Weights of a small transformer language model: a variant of SOAP for these matrices.
Each number is 50 + 10 x the weight over the matrix's rms, rounded and kept within 0 to 99. Layers, rows and columns count from 0.

# layer 3 MLP up, 832x256, rms 0.178, rows 280-298, columns 128-255
54 43 52 62 49 43 55 42 55 56 36 47 43 45 66 56 41 57 56 31 68 56 50 63 61 44 48 45 42 56 45 44 54 37 55 44 56 53 49 38 65 57 39 59 56 72 31 54 61 46 45 32 57 45 29 43 53 39 42 57 52 64 45 41 53 50 57 60 45 56 47 48 36 28 48 48 34 37 34 53 57 52 52 46 55 47 68 55 59 42 55 46 66 47 50 55 33 40 68 55 61 66 39 56 55 58 57 56 46 58 57 59 45 52 41 60 53 42 50 47 46 43 56 47 44 42 44 56
47 33 46 43 46 52 57 44 45 55 58 43 47 60 41 58 52 45 35 54 42 40 41 44 50 57 46 54 42 48 58 38 56 54 61 53 49 72 42 43 55 59 54 51 50 52 56 59 59 46 41 63 45 37 34 56 47 38 57 52 44 39 44 53 41 51 34 49 53 48 42 58 58 41 49 66 40 68 50 51 39 42 44 59 61 44 63 41 47 57 53 60 71 59 39 60 51 50 52 50 34 52 44 55 46 42 30 42 53 56 62 52 50 45 56 54 33 34 52 48 56 46 37 50 66 35 32 49
52 50 59 50 31 60 40 54 35 49 53 58 43 31 46 45 50 53 30 60 52 44 37 35 62 53 54 43 69 43 38 67 48 52 51 37 45 53 53 46 35 49 36 60 58 48 51 40 47 57 48 53 50 46 64 38 35 50 52 67 37 58 45 61 55 48 58 42 61 34 66 44 45 47 62 36 60 62 67 58 45 55 46 36 54 42 44 60 45 62 62 58 49 62 38 53 50 46 50 44 42 54 54 60 48 56 56 55 34 49 50 58 56 30 63 46 41 53 37 60 58 51 59 53 64 44 69 49
52 51 64 49 45 60 38 38 49 49 58 43 49 46 65 68 35 40 67 36 68 48 48 49 45 42 16 42 49 39 60 57 57 45 56 44 54 57 51 54 57 49 65 45 33 52 75 56 58 67 50 56 55 48 27 34 53 42 54 62 40 40 54 49 67 46 54 43 52 54 56 40 30 55 37 35 58 41 59 62 58 69 47 55 66 50 56 29 32 43 57 69 50 51 54 64 33 63 56 70 49 33 55 33 40 44 56 36 45 45 58 50 45 54 57 47 57 55 41 52 39 44 41 49 49 39 34 35
47 42 55 36 47 54 57 60 52 51 52 63 48 65 68 41 71 39 48 54 58 68 28 43 51 55 46 56 66 38 39 52 37 42 45 68 50 43 56 49 41 47 41 63 57 57 45 70 43 57 42 49 54 41 47 53 67 41 58 39 34 65 57 47 44 52 58 52 67 60 46 54 56 58 58 49 49 50 46 59 31 67 47 36 50 50 47 41 64 38 49 25 42 38 30 53 53 47 49 80 43 30 47 40 45 56 47 41 42 40 70 65 53 34 58 65 65 63 45 53 75 44 39 54 63 52 58 56
57 47 50 45 52 51 43 61 57 47 54 36 46 45 52 51 44 30 26 47 46 46 58 45 37 36 60 55 55 47 43 57 51 42 60 50 45 32 50 46 48 41 52 47 65 55 43 60 56 52 67 57 68 56 49 62 51 48 33 53 48 35 27 58 42 59 56 43 50 27 48 27 49 70 45 44 62 48 50 50 47 57 54 65 48 62 55 51 30 52 63 37 68 52 40 55 42 33 41 61 62 43 65 43 37 34 62 60 42 52 42 54 28 57 52 61 41 39 59 53 68 53 64 37 47 49 29 47
54 40 30 40 38 57 60 58 57 49 42 34 44 68 36 45 57 39 55 31 36 43 50 59 51 44 47 54 40 41 57 42 49 56 59 51 56 47 44 50 48 53 57 46 56 47 52 62 53 50 46 50 47 39 41 42 51 58 52 55 48 59 31 68 53 49 45 61 62 55 61 61 55 29 52 54 29 42 33 55 40 52 45 39 76 49 55 46 65 45 57 37 55 59 39 46 52 49 36 34 46 33 51 53 49 62 61 54 34 49 50 24 46 43 56 43 54 62 45 49 46 56 38 49 46 57 45 55
41 56 49 52 51 58 72 50 70 59 52 43 25 45 71 58 51 55 44 42 59 67 46 48 53 38 47 49 56 56 49 54 35 45 60 57 53 56 42 48 45 62 28 12 48 30 39 43 60 60 60 18 65 51 60 40 56 53 41 56 62 47 52 51 64 49 44 54 47 48 56 47 66 58 63 58 52 46 39 49 50 45 51 59 58 39 57 57 30 61 42 46 54 51 31 52 41 50 55 65 46 62 53 42 58 56 57 47 59 45 53 58 46 58 50 73 42 40 46 38 58 27 56 51 60 27 52 40
59 49 47 47 31 53 50 39 55 34 46 45 46 38 65 54 50 56 54 45 44 31 65 49 42 44 39 63 55 42 60 58 44 52 54 42 51 61 44 51 54 47 38 50 50 54 64 51 48 54 54 38 48 65 58 49 39 55 69 54 44 46 66 58 30 34 40 45 49 46 40 49 43 55 28 59 46 48 36 52 63 55 43 34 33 37 32 54 43 46 49 49 45 45 60 39 41 49 51 55 59 55 55 26 24 49 53 57 44 47 54 62 37 59 48 37 61 63 62 39 47 48 48 47 47 61 35 48
56 57 56 46 39 29 55 49 53 55 47 36 57 51 59 45 47 61 55 47 40 65 63 62 65 56 65 52 43 38 51 52 51 64 38 43 63 42 45 73 49 34 61 68 47 47 52 56 48 54 66 42 61 52 40 64 73 43 72 57 53 55 53 36 45 39 47 60 49 42 55 41 58 59 45 44 44 49 52 59 46 46 37 53 52 49 47 73 43 65 46 30 69 40 50 50 38 55 54 59 50 48 54 53 49 50 44 55 54 43 53 37 44 35 37 20 48 45 41 42 47 59 45 43 44 61 53 31
56 53 55 48 47 61 49 56 64 73 55 42 43 43 54 39 47 62 50 51 58 57 46 50 47 54 36 54 56 52 31 40 42 58 35 49 64 56 63 63 54 32 54 43 42 58 46 42 28 33 71 56 63 54 53 72 67 67 51 55 58 62 44 54 52 56 50 63 71 38 57 55 47 70 51 62 62 50 55 53 51 67 54 24 59 49 49 45 47 59 55 27 48 40 39 50 52 53 45 42 62 41 38 60 44 72 54 56 53 50 64 32 48 60 44 46 56 58 67 45 44 46 58 55 37 62 50 31
43 49 52 42 47 27 39 39 61 50 50 46 55 41 49 47 49 49 29 50 45 57 51 55 44 59 42 36 54 34 34 57 47 45 42 51 52 52 45 50 45 46 54 52 49 54 53 53 59 64 66 54 63 43 42 78 53 67 12 49 44 29 50 55 62 38 44 62 56 45 53 64 53 45 39 74 41 55 40 41 62 36 34 39 54 44 29 45 44 24 49 46 49 57 62 30 54 58 27 40 57 64 47 56 30 54 39 47 48 53 57 55 32 47 42 32 49 33 43 46 39 35 58 43 44 47 51 46
48 59 49 64 46 59 47 40 40 32 20 31 36 63 47 50 40 39 58 25 55 47 54 48 53 66 51 46 42 52 58 34 53 58 44 53 47 48 41 52 58 34 46 47 40 46 64 33 32 40 56 56 40 41 50 43 63 51 46 41 67 59 50 51 39 40 58 49 60 40 34 54 63 41 49 55 53 47 40 52 45 51 50 50 52 41 47 50 33 58 57 59 60 37 57 47 62 62 48 38 67 54 55 47 36 51 23 36 43 49 60 54 67 49 62 79 48 48 50 41 55 54 48 49 48 38 46 66
65 47 33 55 53 40 59 57 38 29 49 66 50 44 57 49 49 48 65 53 40 50 39 51 53 64 57 58 58 41 39 61 42 58 51 32 34 47 41 52 46 53 50 33 34 38 41 34 60 56 72 55 63 56 40 38 50 44 50 55 47 40 36 64 35 51 46 41 28 49 57 57 51 52 61 44 65 45 62 47 47 54 43 64 47 46 33 52 44 59 46 52 69 40 58 30 55 57 56 47 45 60 41 57 39 49 44 29 35 68 43 38 49 38 45 61 65 41 80 57 46 40 82 42 59 42 62 43
37 55 59 50 57 68 64 61 52 39 42 54 41 58 53 45 54 51 57 48 51 55 66 60 54 41 56 40 57 39 29 37 41 41 58 60 70 39 38 47 41 67 41 35 45 47 40 59 43 43 48 55 47 67 36 49 49 36 42 47 55 45 64 56 47 53 37 42 46 49 51 42 61 41 55 53 25 53 52 49 42 51 52 61 47 39 49 68 37 63 50 53 46 36 37 40 31 66 66 53 53 34 48 35 42 41 48 27 51 59 58 76 51 55 53 45 47 43 55 50 51 52 45 28 51 50 49 46
33 40 42 40 58 63 70 33 54 46 50 52 52 45 61 45 44 47 31 62 46 29 45 42 55 55 52 40 61 46 47 43 64 51 60 49 67 40 49 61 57 52 60 56 53 52 49 51 67 54 45 55 56 44 52 60 65 56 42 37 34 67 46 38 47 51 68 57 49 67 61 49 38 44 60 55 51 56 43 43 54 48 44 34 33 51 52 43 53 55 50 46 47 72 52 51 55 54 42 57 52 51 46 42 54 44 43 43 49 50 39 39 67 58 49 36 66 57 43 54 55 65 36 52 48 54 40 59
35 58 47 56 55 67 45 61 36 51 60 47 54 38 39 66 61 46 47 50 44 47 31 46 43 44 53 59 45 62 59 52 26 66 44 39 49 73 46 65 52 31 62 46 47 48 46 74 41 52 50 47 42 59 51 67 43 47 62 43 44 51 38 45 53 52 63 59 64 53 46 54 52 45 61 45 52 68 41 35 65 47 40 56 54 30 52 50 48 46 62 54 55 31 46 57 74 57 44 45 43 47 50 54 39 62 60 68 87 57 64 52 47 55 71 40 48 48 70 46 55 33 44 37 35 31 35 53
72 52 63 38 51 28 61 45 38 41 40 71 43 46 57 72 72 58 49 60 49 49 49 67 35 36 58 31 45 62 43 43 48 22 43 52 37 45 55 50 62 39 32 49 56 43 40 52 53 56 64 66 31 41 40 59 37 43 33 52 56 50 53 55 64 53 59 34 63 70 54 38 35 42 60 63 47 51 53 38 42 31 49 60 35 52 42 62 65 64 48 53 51 42 56 67 56 49 68 46 56 28 47 46 50 52 43 51 45 71 49 57 71 39 51 57 66 27 58 51 63 49 46 63 59 53 43 57
30 50 47 54 53 49 29 51 47 53 51 58 57 49 53 58 61 55 39 40 45 39 55 35 46 34 37 52 63 64 71 40 39 52 56 34 64 48 24 59 46 45 56 59 56 42 44 50 50 49 38 44 52 51 58 62 43 59 63 43 42 48 51 52 58 50 44 51 58 67 58 36 48 46 47 51 64 67 58 51 59 51 48 50 60 48 53 52 64 55 59 54 70 42 55 48 55 47 41 69 62 43 52 54 53 52 63 52 31 47 53 42 48 41 56 46 45 62 60 37 37 38 68 38 36 53 47 53
# layer 3 MLP down (transposed), 832x256, rms 0.16, rows 280-297, columns 128-255
32 48 62 58 64 44 48 62 52 68 78 59 32 49 49 45 48 59 43 47 53 55 50 39 61 47 35 36 42 33 36 46 45 47 52 59 57 58 61 65 38 41 52 50 55 46 54 47 29 66 49 69 34 46 52 68 61 46 56 57 45 49 60 50 37 43 50 59 42 56 60 48 60 59 36 72 46 63 65 50 47 30 55 63 51 65 43 55 74 41 50 58 49 38 50 51 56 54 46 31 42 47 46 42 33 63 57 56 59 67 65 51 61 39 58 65 34 56 41 48 49 45 32 40 52 64 48 56
56 48 55 48 40 36 42 71 27 58 45 64 57 45 50 57 27 56 42 47 40 27 30 38 59 48 35 51 33 55 54 68 55 47 50 42 44 47 40 54 62 65 40 48 52 49 67 59 64 56 47 56 34 31 35 42 43 45 57 56 44 59 49 48 48 42 48 60 33 55 42 53 62 54 56 66 48 50 69 36 45 49 45 57 47 38 42 47 23 58 38 40 54 65 38 70 51 27 61 44 39 57 27 70 37 41 40 53 43 46 36 48 48 45 47 54 59 44 53 51 68 64 47 68 52 63 46 44
39 59 55 46 45 68 43 58 48 55 35 35 48 45 41 42 53 65 50 57 56 47 44 57 47 41 38 48 69 58 55 64 53 50 67 37 39 56 53 36 62 50 49 57 65 50 54 50 58 48 65 44 50 46 47 44 44 52 59 59 43 64 55 52 54 57 49 50 57 49 62 43 72 61 34 52 25 67 47 50 49 20 73 47 46 51 58 48 49 39 59 62 51 51 39 62 49 53 65 37 31 80 70 45 51 50 25 53 42 54 58 41 46 42 52 58 39 53 56 55 47 49 51 43 56 37 59 42
48 70 59 32 41 44 44 31 56 38 57 49 58 49 50 65 35 45 54 34 51 62 48 56 38 51 71 60 38 67 48 51 67 47 50 72 52 59 58 59 37 63 48 62 42 43 47 65 47 48 44 46 50 47 61 56 34 42 62 50 45 43 45 66 39 47 52 50 54 72 59 38 53 51 51 56 60 46 51 48 44 47 49 48 44 47 38 55 48 62 49 53 46 53 51 59 59 48 66 48 36 52 68 23 47 83 62 51 49 62 47 52 53 65 49 54 50 41 66 45 58 34 40 33 61 49 47 36
49 49 62 42 38 61 59 51 54 60 60 51 47 55 51 58 38 67 61 48 52 51 43 49 60 54 45 60 52 39 45 51 45 42 53 55 62 28 27 42 46 52 40 41 57 34 30 48 48 67 65 48 49 69 41 52 44 36 61 44 50 66 56 50 46 65 51 66 30 38 48 58 60 55 54 58 53 49 43 39 59 36 36 64 51 47 68 37 53 37 41 53 47 50 43 37 53 52 61 48 62 19 49 54 56 58 37 42 27 50 31 55 28 58 56 37 57 60 47 62 51 62 57 70 43 42 46 44
65 49 38 42 39 62 54 50 47 32 66 51 42 50 55 57 66 42 51 47 32 64 60 49 44 38 54 41 45 46 57 66 69 42 61 69 41 59 47 42 34 54 66 64 60 52 45 50 58 51 28 48 50 53 41 56 52 47 43 50 53 45 46 47 49 51 39 36 42 40 46 61 50 38 64 53 66 39 36 46 40 53 43 39 41 71 74 55 52 62 66 39 47 46 49 69 38 51 65 65 54 52 54 48 24 47 55 47 52 52 56 44 51 33 36 46 51 52 47 57 64 58 48 59 58 42 41 54
59 29 51 50 39 25 35 51 42 42 59 68 48 43 47 53 42 43 46 41 43 55 31 50 52 50 45 51 57 52 53 45 58 54 40 47 55 23 51 42 58 47 48 51 65 48 57 37 60 57 58 48 63 47 71 27 60 47 42 49 42 65 50 62 63 57 50 44 51 50 55 54 55 68 38 44 51 53 45 56 46 54 55 50 44 50 47 53 56 40 58 68 40 51 52 54 53 36 56 37 57 48 46 74 46 48 48 30 58 44 58 56 44 57 58 45 47 43 52 69 61 70 56 52 37 51 33 50
56 61 52 55 47 44 52 36 60 68 36 58 52 46 53 41 56 46 52 35 67 60 46 25 36 57 52 48 55 67 40 51 23 58 59 55 56 53 40 35 53 56 42 35 52 35 55 48 55 54 54 51 51 53 63 49 62 49 53 54 43 49 51 55 61 58 61 39 40 48 55 59 43 55 44 48 42 49 53 40 26 61 40 39 45 45 35 43 45 48 41 59 49 48 45 42 61 48 45 55 43 41 63 52 49 59 69 43 42 48 50 56 58 56 65 41 52 49 51 35 51 46 56 59 64 45 38 40
44 54 40 54 38 65 38 45 59 26 59 40 36 65 48 46 42 62 55 67 32 71 75 54 46 61 51 63 59 50 67 38 54 62 45 63 44 65 63 65 48 39 41 60 41 40 63 48 21 56 45 39 44 70 55 36 52 65 67 56 40 39 72 59 39 41 42 42 57 67 77 51 40 55 50 50 46 44 40 65 65 58 32 41 69 51 58 81 25 52 35 55 57 31 32 40 42 37 44 42 60 45 65 65 44 44 57 33 55 46 50 48 45 67 39 46 78 48 33 66 49 20 58 55 47 52 31 50
51 61 53 44 41 56 52 61 50 52 49 58 55 62 54 58 37 51 39 55 53 63 48 40 40 43 41 55 47 51 65 53 54 50 67 66 53 46 49 53 36 58 41 47 53 43 38 54 61 54 34 55 58 46 69 49 52 52 67 55 68 60 32 61 69 38 54 48 63 58 39 53 67 59 36 46 43 51 34 32 48 37 59 55 46 76 54 53 50 33 57 47 40 49 49 52 47 52 46 28 57 46 51 61 50 48 35 54 46 63 72 57 35 31 43 60 52 56 47 57 49 55 36 45 72 41 57 23
59 58 50 61 46 53 45 32 61 56 72 54 53 31 57 46 58 43 54 66 47 62 57 43 41 63 38 39 58 33 49 48 44 53 51 66 51 34 56 45 69 63 68 56 41 43 71 47 55 50 50 51 55 62 62 72 59 27 45 55 62 51 45 65 38 52 44 39 49 50 48 44 37 40 42 45 38 42 53 45 52 63 39 42 49 64 45 48 41 54 59 47 41 35 49 41 58 46 45 35 51 48 40 52 47 56 46 55 45 54 50 49 45 74 23 41 66 51 66 51 42 38 61 37 50 62 46 56
53 54 38 47 44 41 65 60 34 48 45 45 51 57 45 40 66 52 65 57 57 54 61 58 54 62 38 48 46 43 37 50 44 58 52 51 42 35 61 50 50 63 39 51 52 50 64 42 58 43 47 44 65 48 67 40 50 53 43 59 47 38 47 57 62 54 43 42 54 44 53 51 60 35 41 52 53 41 46 57 53 36 65 48 55 56 51 52 44 60 53 43 48 53 57 52 56 56 33 51 51 55 59 50 48 46 41 52 40 56 50 52 46 50 44 40 57 52 42 50 53 41 59 43 58 58 43 51
35 43 41 32 45 40 39 46 63 65 53 50 64 29 47 51 61 43 58 71 63 59 50 53 47 46 42 52 72 64 59 46 56 60 49 59 44 68 54 59 48 52 57 58 49 52 37 40 44 56 61 56 54 58 72 60 44 46 58 57 47 51 52 43 50 49 41 61 40 43 54 55 41 57 48 52 58 60 46 49 37 70 74 71 49 47 59 55 40 49 65 45 76 66 50 42 50 58 43 47 52 29 58 34 54 60 40 60 53 47 42 32 50 56 66 49 38 55 49 51 53 44 48 39 49 54 43 71
41 36 30 59 41 42 44 57 31 55 56 53 41 60 47 48 47 46 62 48 62 45 61 61 60 25 36 34 57 38 40 57 64 66 74 59 49 52 45 52 23 49 47 41 51 46 47 32 47 34 45 39 53 50 68 46 35 64 38 54 50 47 58 45 56 59 58 63 48 61 64 46 43 46 50 29 53 61 55 47 30 58 42 53 57 36 53 46 43 65 47 45 55 35 47 46 65 60 46 48 41 59 41 23 60 37 41 49 18 62 34 50 57 37 62 42 57 47 42 42 40 60 62 48 48 51 46 44
38 42 53 51 40 52 63 52 51 50 40 40 51 61 39 45 31 53 43 59 60 62 52 37 45 34 66 41 73 52 36 34 49 50 53 45 52 66 47 53 27 76 31 43 63 58 52 48 47 34 58 72 48 47 40 35 60 41 54 57 46 47 68 55 41 59 54 46 46 42 55 55 58 56 49 48 49 42 53 54 29 42 43 37 49 43 46 48 44 61 67 54 75 24 56 53 28 53 56 59 62 35 30 84 45 58 57 39 41 54 60 58 42 48 39 41 37 50 58 50 65 63 44 47 47 71 54 50
34 50 53 41 50 64 54 55 60 61 38 53 60 46 55 47 43 49 49 65 44 45 32 61 56 53 55 37 35 56 52 60 57 56 51 54 36 55 39 42 44 44 37 48 27 57 58 55 58 57 52 53 56 44 51 42 49 47 47 57 53 61 38 40 61 43 50 58 46 44 30 55 57 52 51 46 44 40 37 46 61 41 43 45 58 46 51 47 67 48 50 55 39 59 59 63 30 30 45 47 42 39 67 41 42 42 35 57 57 39 37 40 61 48 66 45 50 61 51 60 63 63 51 57 28 73 51 57
54 67 46 42 39 45 37 65 57 61 44 50 59 38 67 65 50 46 37 37 24 54 66 57 39 55 58 63 56 56 45 54 54 64 64 47 59 49 49 62 69 36 46 62 51 43 42 79 66 47 61 32 46 38 42 46 41 51 45 34 42 55 56 64 70 36 40 51 47 44 29 38 55 36 36 51 42 52 47 58 71 33 48 52 44 57 57 52 37 40 50 45 59 32 31 51 48 48 61 54 61 57 51 59 61 48 66 63 56 51 35 52 39 39 57 49 57 57 54 67 62 58 62 58 56 69 38 39
54 44 49 50 68 37 58 49 65 65 37 52 60 48 56 48 56 53 44 42 51 60 42 67 45 63 50 32 63 56 62 47 39 38 44 61 46 50 59 71 57 40 48 52 54 47 49 52 50 53 55 39 44 51 43 68 40 42 66 45 53 40 63 49 54 46 59 61 54 55 37 43 49 43 58 37 47 46 41 54 52 42 52 54 46 54 62 40 39 67 42 51 51 53 61 48 58 47 65 55 22 52 56 51 60 52 60 29 53 39 53 70 32 72 49 60 32 63 47 58 41 65 34 50 55 42 51 50
# layer 3 MLP gate, 832x256, rms 0.178, rows 281-298, columns 128-255
44 54 56 56 50 52 51 50 60 36 61 36 45 60 52 63 55 44 62 52 48 73 43 51 58 35 41 40 59 60 52 41 46 60 41 51 59 43 56 70 44 51 48 67 61 50 34 50 26 70 56 53 53 58 48 39 53 55 46 57 47 39 55 46 40 52 62 42 57 46 61 49 47 47 53 51 51 40 26 46 59 54 39 49 61 52 44 49 65 36 64 41 64 54 44 68 52 70 50 52 63 35 72 51 47 54 45 52 54 45 46 58 57 64 53 51 42 50 38 53 48 48 60 41 41 55 46 73
44 71 42 54 41 47 65 52 54 39 39 53 50 69 51 32 65 56 37 37 61 48 58 43 39 30 41 45 48 58 63 44 42 61 53 40 61 54 47 58 50 57 42 47 62 52 55 51 66 47 57 55 42 47 41 54 44 66 63 62 45 63 46 71 54 67 50 52 43 52 33 61 26 47 37 39 32 37 52 62 61 53 49 67 36 46 51 39 61 50 47 70 39 41 45 53 46 45 65 39 52 47 49 45 57 35 60 72 52 57 42 39 34 45 52 36 46 36 48 41 56 47 47 40 50 34 66 65
33 52 44 36 33 51 53 50 52 55 33 43 44 48 68 43 48 60 60 42 47 23 43 48 48 61 70 32 48 50 54 59 62 49 41 52 73 52 52 62 47 53 61 43 38 51 32 58 62 52 79 48 42 47 52 44 48 56 52 45 36 42 57 58 52 61 57 59 28 40 68 53 48 63 60 46 53 63 62 41 49 48 40 50 56 63 31 28 42 53 31 44 37 62 58 63 54 52 37 47 52 61 49 43 42 37 48 60 70 35 48 67 57 46 50 51 34 41 52 51 58 57 44 62 48 40 45 43
47 48 48 62 58 54 42 44 23 60 59 46 46 49 52 52 48 71 52 39 40 60 71 58 36 75 53 59 43 48 40 50 44 60 41 41 46 46 46 40 38 60 46 52 60 43 62 51 43 52 55 36 50 45 60 55 66 49 31 51 57 61 43 49 43 66 46 49 53 55 56 58 56 56 43 50 56 56 42 46 38 70 55 44 42 64 45 44 53 40 38 64 60 54 56 51 42 70 75 43 34 71 48 36 48 56 32 67 41 51 39 47 55 49 55 49 61 47 52 52 56 40 40 45 44 54 60 63
47 58 58 63 45 35 39 60 47 34 63 48 36 35 50 55 44 42 49 36 46 38 47 49 47 39 62 44 51 54 46 63 50 37 64 54 41 48 44 47 65 51 61 43 62 58 28 50 64 67 60 51 65 58 54 50 61 44 33 54 59 50 51 54 53 53 51 56 52 45 46 42 59 62 52 50 59 52 53 53 57 56 53 40 48 64 65 64 38 61 43 35 49 56 41 55 58 44 31 58 44 60 61 58 47 50 48 30 34 42 71 46 35 53 53 42 58 54 57 63 57 42 58 56 35 58 36 46
52 59 56 62 66 36 39 49 61 38 40 71 59 33 52 52 42 52 43 52 71 67 44 41 47 54 54 53 55 40 40 49 45 44 37 62 54 51 54 46 51 56 70 57 41 42 53 43 59 36 46 58 48 65 51 57 49 55 59 38 56 43 67 43 48 67 36 66 37 42 56 49 45 70 56 49 55 60 44 39 54 32 64 58 32 55 55 57 43 53 54 58 49 45 41 44 44 52 52 53 46 69 39 49 46 43 60 41 71 50 55 71 45 56 46 50 31 30 58 59 64 44 59 45 48 21 52 34
45 58 47 34 25 59 43 55 45 54 62 34 65 54 59 66 51 56 33 47 59 56 57 57 58 44 63 70 63 45 53 38 52 46 43 25 63 60 70 67 35 67 48 52 44 57 34 58 38 42 45 65 72 56 70 35 34 56 59 63 38 35 48 50 50 64 49 44 64 57 46 53 50 53 50 49 52 41 54 38 50 44 42 66 48 48 73 45 33 48 46 54 34 67 46 44 37 61 45 56 33 56 39 53 50 39 51 65 58 39 42 44 49 56 62 37 53 56 49 56 67 54 52 35 52 44 47 45
65 42 48 54 42 48 43 76 43 43 55 69 47 64 65 52 49 59 49 55 46 55 46 46 53 62 68 59 47 30 41 36 56 37 34 61 58 44 49 42 46 47 60 34 36 40 59 36 50 67 44 50 47 63 62 38 61 49 46 30 45 42 40 52 65 44 46 47 38 56 46 62 74 73 37 27 42 49 53 51 50 59 69 68 45 58 42 60 48 49 60 50 46 43 37 23 46 29 44 64 54 59 47 34 47 58 57 40 39 57 68 47 52 52 33 44 49 54 69 61 49 34 49 36 57 51 62 51
32 56 46 52 55 59 48 49 59 39 45 34 54 44 55 33 50 42 56 56 63 59 56 45 58 32 49 58 54 58 75 44 51 41 38 41 53 55 56 62 43 60 44 51 73 56 53 47 66 59 75 57 66 47 48 46 40 46 48 37 42 38 51 40 41 35 46 50 47 41 33 59 48 55 47 54 47 60 44 55 37 71 41 40 52 40 44 59 51 47 37 53 52 48 45 57 69 47 55 36 39 53 36 61 50 57 38 52 44 47 56 56 30 51 56 47 52 54 41 37 49 52 52 35 50 35 32 55
47 60 56 37 38 46 62 50 65 42 58 55 40 55 67 44 71 51 54 62 66 35 51 47 39 45 60 52 48 50 28 47 41 52 47 34 46 32 60 53 58 49 54 52 46 39 35 38 43 52 59 48 33 41 48 63 38 56 72 47 28 56 46 44 62 36 46 46 39 42 62 63 47 43 50 54 40 50 52 50 50 65 47 44 64 50 55 41 51 31 48 71 42 48 47 54 57 51 63 56 49 49 59 46 47 27 41 40 41 50 51 36 51 47 59 56 44 48 52 50 43 36 47 51 43 46 64 46
28 59 61 58 46 48 69 56 57 34 60 55 51 51 53 49 63 53 42 42 53 66 52 53 40 47 58 33 47 24 55 41 49 49 65 52 42 43 60 66 59 38 49 30 53 38 41 44 44 32 49 49 55 46 33 53 66 49 49 59 46 41 52 45 50 54 41 48 55 47 73 46 39 40 54 64 37 62 35 45 59 43 41 43 64 32 32 56 42 32 46 36 48 50 47 56 57 51 39 52 54 47 47 50 53 25 47 66 66 64 68 53 48 39 59 48 38 41 50 36 49 43 36 55 65 58 43 58
68 48 50 50 43 47 48 47 60 50 64 46 34 57 42 47 50 71 38 53 61 52 52 58 57 43 54 51 44 44 32 56 59 44 42 33 34 37 57 41 48 44 46 46 49 49 58 48 59 59 50 67 35 38 25 59 55 57 47 53 46 51 41 51 56 45 54 65 49 56 60 51 58 46 58 30 60 69 55 49 52 48 46 41 42 44 54 43 60 52 32 41 38 41 51 46 44 40 42 59 53 58 51 63 57 31 54 56 62 64 36 57 45 39 35 57 34 40 53 65 52 40 46 45 41 52 44 41
44 36 51 36 48 48 41 35 59 39 40 40 40 41 64 57 43 50 40 68 52 35 53 62 49 52 56 42 52 49 37 47 56 46 59 50 42 51 50 60 58 65 49 50 55 50 53 32 37 52 65 59 64 33 62 61 44 55 46 52 48 61 42 48 67 47 44 63 69 55 38 27 40 53 43 53 55 61 45 61 65 62 30 63 56 61 58 64 47 54 38 53 44 46 58 55 34 53 54 57 49 45 60 57 37 53 66 64 58 42 38 49 51 76 59 51 62 60 66 57 36 40 36 62 46 46 33 80
34 49 42 47 40 55 54 41 34 50 28 37 44 72 44 55 32 41 46 53 40 57 41 61 61 32 52 38 57 39 40 40 39 50 47 41 44 56 49 48 38 65 52 60 59 34 49 58 57 37 54 36 31 52 64 55 47 33 45 51 58 24 46 53 47 53 40 39 40 54 51 60 33 51 63 57 39 64 48 52 49 61 43 59 53 48 46 44 56 56 53 52 50 39 35 70 35 45 45 44 71 54 53 46 47 49 46 68 52 51 48 46 52 59 37 50 59 38 41 51 32 68 48 41 47 51 62 46
54 55 56 46 49 44 52 47 40 40 52 49 30 50 59 49 44 73 55 37 48 55 46 53 42 35 67 46 46 50 63 48 44 51 35 39 51 57 54 50 45 50 42 68 60 55 44 42 76 49 46 49 53 62 46 48 48 43 64 66 56 37 68 52 59 64 61 74 46 52 46 50 49 38 59 53 55 37 48 40 43 58 51 62 59 53 71 49 48 41 48 56 42 51 58 59 50 48 57 53 52 65 49 28 60 51 59 61 69 70 48 31 51 65 36 35 37 58 45 39 58 58 39 27 69 43 52 44
41 45 51 45 46 42 62 43 57 37 49 57 49 59 70 52 66 33 28 56 46 60 48 35 51 45 68 49 46 53 49 42 52 59 52 54 67 60 27 57 49 38 40 51 46 54 39 58 45 53 60 45 54 65 58 29 45 26 48 58 55 58 58 53 28 34 45 54 35 70 42 47 48 62 51 48 66 47 27 51 64 50 56 51 48 46 48 60 55 44 53 45 52 42 54 68 55 42 47 51 56 52 47 59 36 60 56 52 59 39 58 42 56 57 54 63 47 60 50 59 34 35 36 50 48 35 54 56
58 45 47 63 53 57 51 57 57 52 69 51 39 55 54 50 42 37 57 51 38 40 54 38 36 62 50 60 50 35 46 58 61 64 48 54 58 51 42 43 39 50 52 46 66 60 56 47 48 38 55 43 34 51 50 54 66 52 54 55 47 33 54 42 50 55 39 62 48 50 45 49 53 50 32 45 60 33 63 64 55 65 49 51 50 48 62 47 40 44 75 57 33 44 47 37 65 46 26 63 47 63 43 49 49 65 67 54 46 33 46 35 38 61 57 46 29 69 75 41 34 61 56 37 68 37 62 38
60 31 53 44 63 52 28 54 59 32 48 52 51 59 57 59 57 56 56 59 40 39 49 45 49 64 59 42 59 50 41 57 57 54 57 61 62 56 58 52 46 50 34 54 52 52 52 59 44 63 36 63 59 50 55 56 55 63 47 48 72 48 58 40 63 40 46 69 61 57 44 48 28 53 33 44 60 57 49 51 51 57 43 45 63 45 57 46 63 51 51 39 41 43 54 58 49 41 52 47 45 58 52 49 46 55 60 45 45 44 57 59 37 54 53 34 57 53 56 45 51 52 64 42 47 61 55 66